config.toml
num_hidden_layers = 16
hidden_size = 192
num_attention_heads = 3
num_key_value_heads = 3
head_dim = 64
intermediate_size = 768
vocab_size = 4096
hidden_act = "tanh_gelu"
norm = "layernorm"
norm_place = "pre"
norm_eps = 1e-05
positions = "rope"
rope_theta = 10000.0
rope_fraction = 0.5
qk_norm = false
attn_scale = 0.125
bias = "none"
tie_word_embeddings = false
parallel_block = true
init = "normal"
init_std_qkv = 0.0344
init_std_o = 0.0
init_std_up = 0.0344
init_std_down = 0.0
optimizer = "adamw"
learning_rate = 0.00163
beta1 = 0.9
beta2 = 0.95
weight_decay = 0.068
lr_head = 0.00904
warmup_steps = 342
schedule = "wsd"
decay_fraction = 0.605
decay_shape = "cos"
final_lr_fraction = 0.0
batch_tokens = 65536
max_seq_len = 512
doc_mask = true
z_loss = 1e-05
train_tokens = 591100000
max_steps = 9020
dataset = "wikipedia_en"
Each number is 500 + 25 x the weight over the matrix's rms, rounded and kept within 0 to 999. Layers, rows and columns count from 0. Numbers have three digits each.

# layer 2 MLP down (transposed), 768x192, rms 0.0403, rows 270-376, columns 0-63
502563535531480508483485577469494493470493501518479535557470488542428440499550499451541487502516484540460493490476481470499466443479456499464555541481504501536503450459480522427583443541481483
494507564502487549483572576574543527420457448540564483569522504515569464541504474532535512503507456459517529523419496519536512510528528554432452461502514475534409476510510494501490508468588510
490501482520490502515460490485491532514519526559499525537498507515491511485489489483478493496484463510535503461492487497480502511494494531502514494466491495525565490524515500477475520507508486
528511546517488481507513523529454500463471479487516513494474492493578508489501479517513521484512514488496497517517527462529502548513490418493497521518500500498471560514585534490489518502528514
598478478507461559490429519489502578436548489449532523490571529504532496501547548482526509478408492484496531531539438491482583600479463468485426493479466358437377424488442560439460493574566483
500498499500504500501499501500500499502498501501499499500501498499502499500498499496500503501500501501499502500500501501502505499499502502505499500502501500501499499501498502501498500501500500
501544512494477549531521518505552515508533429497500462431555518521634500435453499462554504447560563480493502503639502496501512510457484454518460552493495454459497445487353535441566515470560482
500503501502506510497497500500497499500502504507504504502506497501501498495493499501496507494498501497499498497499503498507497500500496497503500499503502497504495493499499503501500498500498498
500500499497499501499499503499501499499500501499501499498501499499498500499503500500500500499498498501499499500500499499499498500499499500502500500498499501498501498499501501500499498499498500
503497495504502503501500497499500504500504503503499500502501504503499501499503501504501503498500495501495503503502500503500496504507496497501500503498502494502504495500502498496504502497504499
499499498500501499499499500500500500499499501501498500496499498500499499501499499497500501498498499502498500501500501501499501500499500500501499500501500497502500498500499502496500501500500501
497526502492522500493490509521500527495501510536519494522510489506501505505511491521510503501497497518509481473467500537485492510524490505483499530519503522524490472479508493489477472485523498
531515505534478503506472512507498515491509520511505525508492504463482494470511505495508491487519515488485493484483492473511490486521486491500514528479500490483490536499511512454527518518502502
500499499502501503498501502498499501499499502501501499499501501499497500498498500500502502499498496500499499500501502500500498499496499499501502499498502493502502498497499501499500500499497499
470525545478504486494485573516500507520507519494494499551498492488544487517474515471487501509525479457530497537461507502505507499491494478542459494517490506512487470532539461522476498449506524
506529543515511507455464503548500449508487510509511555530484478454445481463493503527594519542474482476487506512455472457515540527547471455510476526495529504487538503542570501486481506463498513
523506492534452516480545510449488500546511478488573569538523472525470514540463491502480514487457500532497477477437500445504506520508483505513519493509498536513450481468496535586523485558488479
503500501498500501501503500501499502500501501501501500500498502499500501500500500501499503500498499497500500500500500500502497499499501501500503500500499497501501502504500499502500501501500502
479510488446502554480617467518468558469538506480536468531548504479545443414496495492504443465562502523486524577423481481537465491470522555485512495457443490467520490465522531470543482500494526
521536461484488485519507391452454513493527602550516450498523487495437498478508451477459464474576522487442479552544510474524501512479518555510559485461454496492426486402465567469610450471461460
501501501501499499502498501500500501500499499498499500500499500498500500497499499498499497500501501500498500498502500498499500498501499499499500500498500501499498497498501501499499498498500500
441560538484491503516514459524490527529518483599495477445477463524489468480531544526520495485445507484516485471586542515511538562517465491491457463486472484473518462515479529594488499498491425
483477506490495477495454507575494468524495458491443498510549509532513515506471519598540493515474453484473483471470513511517474512524513500516415534489468561504505546491487483503420444475488459
510503507491495517496498487499513493509486517473511490494514487498511517524497490498493505518465530490521497475483496524506511497500516515495505513491483519511455487481485508505480483491486524
503489471509439500492502503458471479498544490550496479529512497540504519517461478497475539490510504498466487508491492557505464467513488561520499480466515501466520561495470497528518550514482493
476481522486498503509502518542482511518473522505537497514484508475496503527482499517482493452473446489491505509478479500486517552495498502525490503518496465494546496519485507508499558494504492
497484515528490479498512498487505506510509519468496500516511477478529488494491510482524488490492504502495491486463488490507518495506488513510500517486496489502500494527477486481485489510524493
501501501501501501499501499500500501501498503499497502500500500499501499500498500499501501501499502501499498500500500501503501502499500501503502502502502504500501501500499502499500502500501502
500501502499502500502501500501501499500500500501503500500503499500500502501502500500500499502501501501500499498500498501501502500502500501499499499501501499503500502501499501501499499501499501
489506520529483508492481497477461532496512518521520544514505502513484459467513512506469524491510473518495502492461536460501486515509524466485518509479532500474532428551479499465517479488504487
511480505463490486568492523494480516505477506601448518454511509473540520497444511550476513490585506458524469521592555466437519460480513534474527503490450564461537563485469461562480502487490517
501501500499499500500501498501501500499502499500501499500500501499499502497501498501499501499500499498500500500501500501500497500500499500496500500498498501501498501501500502500502499502500499
497499502504503497500501503501503498501496499499499500502501502498499498497496500494506497502496501502500498499506499499503500500496502500501503501501505497502504498500498499503498498501500499
502501502500499500501501502502503501497500501500498500499500502499499498500501500500500497500500500502499500501500497498501499500500500497501501504500503500500502499498499499501499499498497500
555554483522478514510572458502518541516517563565493498451455495506467503483513488531521532465454477515437517468522497515463458498513452452530525497464492496525546562459522514474406494501479475
496536530492557582487490456440454456564528450494475487494478486499497500442486497532538524518419530528474497457513541474498472517518492474540529504456457518515565483440389439466452481484516501
481481531468504548448488507561498459517518504529489452538459480547527517467477498500601448520490513513464511530432480452549492467484489507515548520470519549485473502445444501462555454528520461
492534562488508513507513553476412429539542467519531569473525518414464516468445486537504502513486486531441460476621466565552483442537505524532488470474446458486425511441517515432523444521491482
519452536517484519504489514475541474494430496464487470474470496486490480529507478504526518481518494477575501495466508445502483524467482466529522500511502516490521411555401507484511525460519540
493445502480548490478545466530510448498496488531477490506503488459558510551563555530497517490488454478508484480453475540492475515517468516492516483464483511485497522460492500543503520501473526
520471551506520481478501511488440513466490506476507482443509509486488490463560545535472486535484531484537470549532515471535555472471448569428437514500523506472418441627485556580521494496513532
500499500500498500498499499499497501499497499500501501500499499499498499501500501500499497499501502500503499499502501500499498500498499498500502500500499500499502499500500501499500501500499498
522471506484502566544540399507459510442480477486504469483551517488549499515439536522474529528465462466520523511512442548445503533497501521470553498507563491459554489581419463512408527471436577
508513500534510671464510490572505478529488483500492492341530553494471535495470467471507526522526553519461524531601476483492494447484430483449503517491528517471503523478503532503491490487510505
494502496492482511523500484491488512496481476480518511513479484509515479479514519484495503517469505511519491488479503495479502530486508490496504512484474482511501505518513502512474494478495521
497471487510466505493424501508476522492512537526515480504520509527495494511506496484510494477491475527527503509465519480524446554471493504518482501481496501510560514532517474452483504510500471
514482483496465499494510477538538499513498522513470521566455502462526494521510433452498504520472470471558506417461478532531476494494482512500493526531477525519570453506456467502498526527485536
500499501501504505499495503496498501501498501500505502495502498503497500501504501504493504496498497497499502501498501499499492502496501501501499500501501495498497502503502495496501501503495499
456500539521466524490485519467507472472515519523487447543518504474519499548489506493483521550482501504530517439487502462514456505510469508505509495517510473476532434505460474485549499480517518
501499499501499499500501497502499499500499499499500500502497501500502500502499502499497498500502500496501501499500502501499500500500501501499502498501499500500499500501498499502500500502501498
497496512498497504495495490509500496511497520491504479486512499509501506521490492508482505502499489502503495498501501510502499507505503497513504487503504493509506501488487487489490495503500502
498500502501501499503498500502500500499500500501501499500501501499500501500501499499500500502501499499498499501498498500499502499504500499497499498498503500500500501500499501501497497501498501
498490507501510499497502503494486496498495508482494497502503502504506488497505497503493500494496501497494514497492501494499497503490498493499493502506497502488514489517499494499509497509494497
500495502504502496500494496496504497503494499498504499495495496502501508505502494498500506506501500500493504504495505501512504496508507498497500496496500503506499509504494507501502497516500493
499501501500501500500500503501502499499499501499500500498501499499499499498500499498499499502500500503498498500500497500500501500500500499501500499499502500501502500497498501499499500500499500
504499495510514498496502510498492492501501500486482495513508504498493500505511502502502498496491499494505497496484489484498501499484512508494491502508505497493505500503496492508507510485507494
541533501484488473508455479513513552452501530498499494512511525508444513543516458495555500509485489483545484451494466543524534508506477556511474527510491515509481493476426479404456547520531450
500500500498498500501500500502501501501500500501503500498500499501499502501502501501498498502501500499500500499499500499499500500502500500499498500501500502500500501502504498502499501502499500
501500498500498502499503499497501499496499502504498497500501502502498499499500500499499499498500500501500500499501496498503499501499499498500499501500500497501500501500498501502499501498500497
498499501499502498501497498501500501499498500501500499497503499499502501502499501501498501500501503500498499501499501500500502499504500500501498498501502498500499499499500499501499498501501501
528515494464463473507502435486517516506512466512536547480508483537463466508498479465497501534415488508495499552494489477561507457473535470489527447482476442466467528524492504593559531561502477
579505533483492525454496520475481518466453485499512522501508488525581549486521447462484514479546489533496502476518442444501503515491505457462484495515561509469426482493482506501535477466543523
569520479437564466481386537498503406491493546524540547463454489473541544463487478502474523512455502454497490459580499502532545468442491485475473509511537503464472461565579516590599482458539508
520498434498507519528519549459472535482575477517500658447495522488516487511516546486466500512517419504559517440504461512495497547508465475493480501502507493486503531610561499413534496465536553
529514475538504473557511503507495524458469479534492475545543474464551474513489465504505513518493507495500521480447540526518452508522538417490492508527485546501514487454459431502506455503529501
501485473475481516515485487493512492520518487496556535545525479519523507493525478469480485496474474524508509508459495496517484488496479493486504482463508531484489516527547537513512533518482474
500500500498501501499501499497502500498501502500500502499502500499499502501502501502499500498498502502500500500502501498500500500500499501502498502501498502499500499500502501500499500497498502
472537487516522522427432563546521471571531508538440540517519486543477568485520483486524446543505479518535471541480517490539436495502484468554461493465534548453522476517478574419485430533504545
520498514474490511494523533497455503489530477509484550513517516495503485466508508543460502472485473499527495560445511472501532548502545467492494483520508551509497434499485466547519497475529480
501500499501500501500502502499497501501501500501500501501498502500501500500500500500500501498499499498502499499499500501501499501497499503499503500501496497500501501501500501500500501502501501
505424484497550488481494469434500461505466461448489476498460480514550488524522506502519480504480466440510491497493511488557570493543482555500463484444464419483530518502517544540532499513476528
499501500499501497499497503498500499500500498499500499502500500500499500499500498498502499502499502499499500501496501500498498498501499502500498500498501501498501500498498498502499497499502500
501436496491511504534491476497488529501492553483504484471503506499501501487501506519526515496449529481530531530445512486474515540488504483529472533497485442504532516526458446462486466500496488
536508501464495493495482487489458521497532535522511421488534517541522457488513486518474480529555499508523491543458504514548481536473529540496494488471489493451548527483504505496487495537450506
494493489513479483476579471473522469485482479490466538519441488507456480464493504474525523473423478488484500471469523492521533495527541516490479491476497496512617551548458493576510497510526462
492482494490472522495502467515508493510491530509524474489486511498511527487500502494495505507482502478522507485458515479501491496490492494509503512489504502494497501504488496477506531494510516
513552536487482476468531475527502488449513558527490448531496466557471469430472502484505525489488481560557489516424468505532456453481553497478521500486496463477593529494544526465540532537454473
500499500501501501501499496499498501502500499500499500502501501499502500501500499503497502501502502499500501501499501501501502499501499500501499498501499502499499500500500502499499500500499502
520505533518583482492476520439463484449474491486488497492443468495520515523542526494552498488483482506454466470537489517481553544577556487497500512553473453514507460453490534534560489507456463
500502500498499501502500501499500501498500501502500501498501500501498500501502501500500498499500499503500500499501499498500501500500499499500498501498500498500500501500500500499499500497496501
499499500500500499500500500500502499501502500499501499501500500499502501500500499499500501499499500498500502501500499502500500499498503501501501499502499500501499501500500501500500499503502500
531446506532487491523535535499486506518494503521487449493504512522500481537520516514471499471528499507483506515476494483478504495494532506476500471520478500498445479507505491468521479528485521
501499501499499501498499497500500502500499501499503500501499500501500500501500501500499499500500500500500499500498502501501499502502499501501502501499500502500500500500501499502500501500502502
490526515521527486514506539512474519495478529444476516498505516513512475475533524509484538471519451490512514521488483507494496525522493504496514498489502451542488494531539469483498499469488525
508502501508505501499494508505494503500500488498499505507509495506496505502502504500509507486510502497514495513507492493498500507498496505508481496504504495495498493511493495501500500486504507
501489527482433532501466482501514527486496535461553464522539482471482525490535510484463484554439540491469532459456486484484543456494507440443500508513552576487442406448552464409535500531447522
500501500501499500502501498502501502502500499501501498501500500501500501501499500502499499499505499497501501500500499500500500500501502498498498499498500499500496502500501497502500498500498498
514578506484520465474533519492472560490401475536486462532596465500530475564506505504511436480526468480580473449545503510547501528567477488508459567485463533552392595516599525399455471482417431
517598524475485506539521486524559523439540489493515478492513484510407532457511497507558528493423452486489488446497465441471514589483456443495510487498420518522542465570556494542495496546491557
513499531480416531545485557494449564518486562447536525541483463451527477521493469496450468487535472525530498435451556496471441470530527568509498500486495427449561526507495522378513536454527565
454498508555501466488508518487480510519438509508472518539530484505509502510532536527590515475486466463502516490495447476482522497497496492495460505524492543479475546517470546536495519499495504
503502498505494489509511503492507499506497487505491502496487502499491495494497498493498498504495497498502494510505499498498508500504505514497497497487500486505515514509489495499494495492510503
502502503499500501502501500501501501502502500499501501501498502502501501501501500501499500503501501502500502500502499500500499500502500501498501500501501503499499500503501501503499500501500502
513495497500511525529473472497513480470497519552509453548517474500470467512499486479550492511510516479475499519487533461529512515478489456500529525467519503477443430486414510486524506502484493
502505485503496497492504495504502512507505509506501514495490505507493501494492499494498498505510482497505494501483496505493499502508513504494504506494502502498507488507498486480505503502506516
501500501498500502500500500499502500500500500501502502499498501502498503501505501501499501501501504502498504500497499498496499501503496501502498503499502503500501503502502501504496500497500500
500503503501499497502495504498500502500497497500500500496498498504498497498497499498501500500504501499498500499501500501500499497499502499500501502501502501500500505502495498503500498504499497
521538489506458474500550546493502494466473485507496512497517510461467506529495494528527528507479502499494504523502509507501555503506524505514506505472492434501479526499495526495479490495481526
484580489422487452499559402525489598575489486501395547469538481500445499466480543469480464473501483575528494507548510567512536493458570407469479538497500439452618541604496521533492513548458593
508500540483514490496498522497499485498477492468490507501488478490533507503493482470514512487483499500489488497482490482505507492495517502483489491519504488535481440467504495544528488501497502
527524475539488525501463521537494509476526515534513501502481508524462493446450486507556504484515511492471483504523478503517471505494485497518485491487472495490551564497534511416495469496530452
500500500500501501501500501497499499499497502501498501500500502499499499500498500499503501501500500503500499502501501501501501500497501500503502499500502500501500501500496503501499499499500498
500501499502499500504501502501502501501501501503500499501499501500498501498501499500503501501502499499501501500502499499499498499499500499498499500499501498501499500501500499500501499501497498
497497499502504497498497502500502500501499499500499498500501497500499501499499498498503501499497501501497501501499499501500500499500501497502498499500502498501499497498499501499500498500502497
511495507503492504490488492510512513498505500507505498507496494523494501482508488505510497488500507495513493518477509503496478515505490509503490510499502511498519498500496499485490494495511500
500502501499498499503498500501498502498501498501501499500501501499501499500501500501499498501501500498499500500497498498498500498503500498495498499497500500500500501500501498501499498500499500
501499498499501503498501497499501500497499502501500502496498501498499500501500502502497501496500500501500501501503498499501497500498498500503500501499498498499497498502500502500497499498498498
# layer 2 MLP up, 768x192, rms 0.0487, rows 271-377, columns 0-63
483492436499515452535451432430461437559551536445408507506459489493470528459487533462458482482493539546492455487492492481446483485459471433553543551489506517463542559481476515505491488558426505
500491508473523488469542507518501476491490466458492469491509505497509492513510505540510511489517547494450494552495510497529499495466513462491485498529516515465469521475491498543535475487490520
474501449483531506512490491473554491535534516506478480501503493501440502492512531470495475533500485507516511495483497534469500461501526568484519498477508506485517455484447472507484492500488487
405514515514568469521601484523516433549458505536461473501434457507484481495488466509491484524540525511481461481474557508527459410501553516529578517521517627558574558496534455565521507428440485
498500500500499501498500499499499500500500499500501500501500500500500499497500499498500496500501499499502499502499501499498497499497497500496500497501499501501500499500500498499499501500497502
470455469465503452483505477508446469486484536524492502500429477477393494544551517533463473552473482511504486490451505477491487468544527538509551459499508556539501560503607454572417473581445512
498493496487501487500499498502511508494502494484494492503491507496502504504508496498497491517500497509498504500503498498489501499491511500492501506497491503499505514497499501502503509505497500
497499500500501499498502498499501499499501499498498497501498499499500501502500498504498501498500499499496501498499497500501501502503503497498502498501501498500499502498501497499500501499499499
496508508492498494505504503493505495497497496501500496495497491489506498501495499494493502506496512499502496498495499496495502500494514499498500500516499501501497508496501501511495494502501497
499500500498498500501498498498500500499501497500500498502500499500500500498498500497499499503500499498500499498499500499497499499498497501497498498500498500498501500498499497500498498498496499
499469490516474492504521488494504468516490493466478493489490519499502493496486504480493491500511522479488521548523490456522501488464503496531505455475504494459519531512487509521547540514485498
455484503453536485481525491481506487502493479484497471500505500525501508534488480503483513504486481514505519521513505525479528525476511518510489446525494491516511461488488488538472466483489508
498495498492498496501497497499502499500500497495499495498497496496499499500502497496494497495499500499494496500492495501497500498504501498497495500501496505494498504499501497502501504500498498
525467447520500517514535442469498485493503480503487489497502497508479512482527457530512502491498530546463510460488457501481482496494504498439567502471532505492524542470473557491517497556493482
488456461487508474522533496458519540496528504480456445502499523563543524509502495484391471460518526533508494499492536521489455476445525529487539461508484502505487519448451518523508511534512490
472502516461555477543441495546526518436497519511435435502478542475533505456537520490522484526530496473488545540500523547493498474488521497480478529512520468459542533526505465428474525445516518
498503500502499500501501500500501499500502502499499501503499500499499500502502500501502500501501502502500500503500501501501502500503501499502501504502501502504500502500501503501504501500503496
537490509565518432520362526457503410541479494501449503517452483518470575550530525538517545493490496477509479416526497510498525500531479463520485497528553510573512497526486505532485533482508491
461457516513558526477490584527530457501501405461485527501478517528534500522483526537524512525464476498519559431507481521468478471507487451511453505554538524523541533562506403541410564540554528
498500500498499499498500500499500498501498499501501499498500499502501501501498501501501500502499500501501497499499501500501500500500500502503498498500498499497500499500500498497498502501499504
507459480496524496504494513517540460454508506458522477607535542479507503486477462479475518511552536491475515558465437496493436452495502487493511539494490527509470566453523492442483471524544543
508506494506511506494551477445519531480541517515529487534441535473510503467541475419479478485530565505507529516462479485488498491470487494489615461511535456474510469501497513504562587518515541
469498489515512486497518512510479503485503482530484522514475522504489481476502516513513487465529478511482510531503502471494485493502476480500482477506527487493537516519509488512515521510524485
515513520495576499507476494546533524501454508455506525513503501466493476479560523520519453505500507502534518492482502442495529528459506437476503524529490506542499447492506504474498468480519505
519517475528501482479489467469529490492547487488449490504508484536513489446521487466508506564526565521502491502492521489505478447520496490462529498486514518509480522474518489497506442518501511
493529483468522519501492490513486510486493491539512498504492519527479519500516481530469509520516498513491515517515526509506486503477519472485500476515501510498504525460516514517512522485460507
500500500501502499500501501499500501500502501499502499501502501502501499502500497500500500501501499501502501502502503501497500499498500500499497498501500500501499499502500501500501499501496499
500502500502501500496502500502500503503501501500500501501500504501500500500502503501502501501500500500501499500502500500502501502501502500501502503499498501500500497501500498500500499501501501
492500473455526481494526502527539461508485489477477454507495493490509547517481479501527480520499523479493488515519456539491508492469457525532476476521482498531483583460509509544491529513501501
474511476530544521425529477484527480499532473444533456542477503522471463503528480455502487523475523536459526513445443530564470520530491486506474476489560481523467451487503533438486503508467471
497502499502499500499500500499501497500498500499500500500500498500500502502500503500502498500501500501500496499501499497498501498504499501501499503498498500499499500498501500499499500498502498
498492499487494500494494497500501504500498497489503494499497504501499497494500489502497495492503499493496497503494507501493496499511490500501491499495490507497496508500502494492503506502499503
497499499497502499500503499498501497502500498498498497500499500495501503501498496502496506507497502502499498501498506504501502499503501503501501494498498501501500504500501497498498504501502500
448452505478532485485440513497511447498483434461509488540551525490513483511510498485501448520529547477550492544481503499538527504487567533467482508528510508463488455525493487530554511501530500
493464461527441438507497524547546532440475536509538509534528501506505497568529492458459486452549500469517517550480447524513505473486523518479484483565534481488473505533569538528517532527484486
535510477531505463546505499466505542487484496475519550528566548445488497520545496497403574472505482488519504462494503537472493512526511505485464471534483467517532461541538486515464584460467524
486484425514536478526507468521570532477489505467445441520470486559506489520548497465495487476511526456530578520418501433448518519464521470491519550541548542510542510532489474530449570509499503
476556466477532491489510479522490514504580506527485527526537497516528531472491510485471479514497524532422516508488497542477502475551540533482464494496505472504498597457566486522473489543473458
498564486538456508514457500486507547505534526481511488521486500530464479464459425482489484512519548534493515502513528457510515462462535476506485522526514492505506493527517489469501487509518495
440541446483492554525544495522553440526502484517505520566510485527489530520463416493548477494514494518461507470409450537457495494558524436557574470454458534457547562423507434447459499524495493
502498499498500499501498499499502499499501499499497501500501500500499499500500498499499501498499499500498499501497498501501501498500499500501499499497501499500501500497499500499502502496500498
466490484513499455422494556499537476543546537506481520523448466501469487493554477470521482492522529545493449496481558454538497453509498469550449509499427502524485531430554522521571471543557459
484494514592548531531492556452568500596487345470494477561479488491559633535500443548481531438631565499405502599514443569447510524408489497442453494529505492440560446439478542492428516431484461
496491488515524490466525518507522463499518520531479488505524514473490513514486456527499498474534504491475507519488489516542499461509496498502492486509539515466513498483496498494519517525499487
496547507492544493508571495489528479504484459470479522510490477487507499479494510522475502524505528486468482501516478522481545442524516485465529500502497497482462496455483539550522502490492531
461512519518569506502498504473460493479501492490507464493544489516497515466501558539491509473518528520443472567509489473454518491510533471482519474455522492483461567486531538502475468467516476
486499499495497494495507495506506497497508505498499489509483499489505505497493491488512495504501504504496491492495488495500501494503503495497501501501497497509502502494499506505494502498503494
529499435476559461514517488521499525534484493471509549484491502541494501458516496493506472434513501495464471557491491536487522497491554488494488504460492526531494587505533518523456510528476486
500500500500501501501496501499499498500498497498498501500501500498497497498499501502501501497501501499501503502499498500499499500497493500500497504497499502499500498500498503502501499497501499
505505477507505503518517501505498505487508474511495539521477494501503482483519517485524482491499520504498519506490497493498492482499495499482494521495497516497499513522516514526519520501508497
500500500499499499498501499500500501502499499500501500499500502502500499498502503504501501499499501499501500501502501501503499502501500499501502502500498501501500500501502499499501502501503501
499518491509483503506499487502519512502504497520512509500507491499502514492485495490496502519506498500506480495498500508506491491530507507499522503487505488524487528480504515490485503487497503
492503502498512504505500508513484515499491497504498502512509514502493487489504518506497484491504498495514506490503499489472504516495489499495506523516498508509501480502504486499487502474495510
498500502501502499495502500500500501502499498498501498499500500498500500502499499504499503496499501498500500499499502500500501502500502500500499498502499501499499497500500496500497499500498502
489510506489478504499492486491514504504510501515518503485482486496513505489478498497491506503508496509489494500515513526511491501527472494519508499490499497506498502489500515489494484535489514
448458502523524514483538500492496421541491472497492487520481456479527498465478534515454493475508521512448525545486500460468473487501513453476534492493516509498527520515550530595519463483474544
499503499502501500500504499501501501500501499503496501501498502498499498497500500503501504502501501500501496500502498501502501500504498499500502502497501499501500495498500499500499496498507500
500496501503500501501499501501498503500502499500500504502504497495503502502504497498499504502499501503500500502495507501501503498498505500497501496502503507497501499500501496501501503502497503
501498499497500499500497499499500500500497497498500500499498500502500496495500500499498497498498498497502501498499498500498497500496496498496499499500498498498500498501500500497501498500499499
451479517551536513504472565519481475477494510497458454533489531416522555486505522523507484465543498490505500439490517507408491541532447519518480584551536558548509488474522472455444459447505510
418485455516508476549507485528528465530563513511478469497478501463453445497476561540506489538479522459484492529474577555489480477512507525533527525517453506530554536501510501508435522525448463
435462488554427500512600485488510586497545464484461450498526482521467492529484528489535457515534510518492500502466516483478448534571522527533504489484484523524536532443462476446415523545453474
460505536494505467467501474539535448505439528495474342520493469490496507476481455511517508489498592509447481550515560490504486449499532509524517503492514521493503498411464511566470493567463444
459482528448505518449506488507502457534530519457509518509445519508457541486514532492504480494513514500499470515502455479450533487491453567506500500483506457505501525536534563509498565497480497
493524541533522476470490518512464516472472507499433467505466531453474520504489545531536527518518520469486483483503515481460524514489519499527491540568500470527514490469467450503499478468547518
500498501500501500500501500501500499499500500500498499503499499501501499501501498501497501501499498501498500498499497500503501503498503499499501498503502500501501499498500497501501500501499500
523457503454489471582550459461499498445466473460540461511497545470515454511491488532463572471502520476468503462482455507480537501476517499434565505561459463541511521487501439556499579455514450
461499477534502486513484487500549483508476517495520447506489473507504529511483489460534516557516530494471497451515496526492452445495440528515521503490507453478508583507502541465479514534476515
500500501499499500502498500500501499499503501500500502501501499498500499502501498500502500501501499500499504502500499500499501498500501499500501503500503502501500503499500501500503503499501496
473570505510481508521509517561522502487528511529500544534512529481468531472469504485500499500521541548489522506461493507446430490490545445482543535540529563510488489497490455460452520510504482
499497503500502504500501499500502499501498502499502498499498498504501500498500505506498500488501500497499498502502498502503501503501498494506500501504502498503497502499502501500503499501498502
491565498508505494467511509488526476502506463520491515537499484500503495500498490472468478484538491535472445465527490520535490463508511509463520455485504541506478490465530551533503540502503531
476498521521508491501494506509534475513458458475462557522463479448477546506513517507512508461466498495483509450527488485435517459532476459491486523531516503576470488502504498515508519465559500
486502507489544510514408527507489509507522505494520465517537534483528523520508479525471483527544516520510493532516480510466460517480467482490537517533512495469431478456537509450475527506459526
510528501522539468500488520478493506486519482484466529531522484496497462512512507500491495485511508545473465506534487523513496505515523508487488457502506487522514505495509518544486471509472493
487453484528515497536444512473471501550482449466514529499497535432525582552546490548504488509511499431451535481520535489440539565498434509513487521520508528556450474507455476549478475460555530
500501500501500500499498500502499499500499500501500502500501500502499498498501501499501496498499499501501501501500499499500498502497500501497500503500500499501501499501499503499499501500499498
463484455508442495525518472540534480547538496520509493515539529488495488475459455498449489500513531474523544524482511500532455451421469495501519485459533549487499562533503471479434518520540522
499497499500500498498499499500500501500500498500497500502499502499499499498500497501497502502497500498498498498498498499501500500497504498496504496500501499499499499500500495499498500499500501
499501499501500501498500501500500498498498501499502498500500498500499502500499501502503498502502501502501496501500502501499499500503498500501498501501500501497499497500501500500499500499497500
459555474463526510466477470499515463498505496467502541515489496451502523457469457497528494542488509483503478481497499526521475494512434489532498542487542501498545530484499508524476533470498471
500501500499500498501500501499500500498499499499499499499499501500500498500500499500498500499501499500500501501501500501497500498498499499500496500499500499499499499501499502499502497499499498
489493476466480512485509468477527471497537475551527476505495468474501528513460463480517469523493555497474480475496522494511499472465523490513488513501491556427519514470471539522482502537518463
478496496479498499509495488484514484489506509502494480498479509492507490497489483512477484517489502512476514480487505512504492488496510485489532493508504480503506519482513513497503504518493483
492516469527582473497536509526473454517499500526443514504453496531499469504472485504527497456542475515521446538510514515512454543511467541540498493502461438507544599544475537581463496480567493
498496498498498499498497500500498497499496498499499500499499499498497499498499500497499497499499499500498496500500498498499499500499496501499499498498496500498501496499500499499498502498502499
462432486503477502517489471515539435513611498473494515488425538490479524439488518493512549524500554526428520558462493482463479460411512483510534437485538477430569436477452485582501532527579549
503406464512512500449487504473466462555443508511473517531506497484569459539477495505460453514561549540505515550481527557517481436525541537506500510482589476463491526420480500479488496462504431
460476465522591463445539448517571403481524456534437467497485557538479519480511523480533524511496523488452530554485441518529535508481471426496520500528511569539491507485499475583492471551474452
535494494431515515481481486508527469477570487499527463491460555498497501495475431465411490539511525546484463518483554519513465495515519508508553486484528458510526462479531451478512494506519495
489483505502524512489483496501496499491503503498509493510512496494508506503503498523499496472509509497491518490493503505514492504484491479498503505518502528492490485491512501509494508513483504
497501498501499499494505498500497498500497498500498500500497499500498499499500500501501497498500499499500498500501498496500501502497501498501501498499499497504501499498499497499499499497501500
497518520498508480487514520511477508530501475454481539484478526495532560478525524521440491483497488532525490470481469540448490469525524515497462485543485492530553584504563477521480510495542496
507498505506511498518490512474497471493500501483489477525522489496510492501502497505487496478494531513485506500517492504520494510479481498512495482510510505505500523485495535527493501485465469
497499499505505500495508500501497498499503502503494493502499497497504499499504497502497499494500500503498499502499500501510506501493508493499500494501506500503501494495502493503499496503495502
500494495497503503499501494502505498503500498495497498507499505501499503498503497499501495499499504496500502502500505500506500499500494499507499497497497506505500502496498504497499506501500506
462459503504567512505456468497510481529532503494489482507461481538530499455501498468475463478520512485493492484493484491488451491492477484481495501544500570497517477489502470494501511512519465
480418487565520540502464575478487397421530485492568439506464509472533497506521461526515500512507520447485481502488462441478480500535453546536540455497493560534426508421513486484502508517536423
481489444536487512496509484500503502499530507528510491517525539503477491494496514537497487522509501499505536496501518513502483496509482513514513515483502508446515564539484507461450524507508501
469488521462533472501528475471517494525492462480467490503525496467524506549557504502436485490501500510516506515476515495491538508494532494472534510522520506508480455482471483566493528511464537
502498502502503501501500501501502502503502501498502500503504500502501502501501502503501503496499502498502504504499502500501502501503501502500501500502501503498500501502501499501501503499497502
497499500497499497498500499499500497501498498500499500498499498498499502499498501498499497500499501501498494500499499499501501499502498500501500499498496501500502500498501496500498501499503501
501500503497499502501501500498501500500500498501502498498499501501502502497499502498499499499502500498500502499499501500498499500502497500499498498503498501500499501500502498501500500503497504
476508497487517500516517501487487488495494495507493495504502504477504505526487520505479499516508497521484511482515479497512522479495525481487521478506495473506489493492506509524515510498482503
499499499499500498498500500500500498501497499500499501497499500500499499498501501502499500499498499500500497499502499500502499501499501500501502500500497499499500497500501499497499499500503499
499500501497498499502501500500500500500503496498497500506500500500502499503501494500502501509497498503500505501499502499499502501499505502496501498502502501501503504499500498502503507499497498
476449456483518522549469553506432458532541504522415472475445564474483519484506555518530535442545508429470480473468476532511482520505477491448468474499485517498507524466474450584453517505492458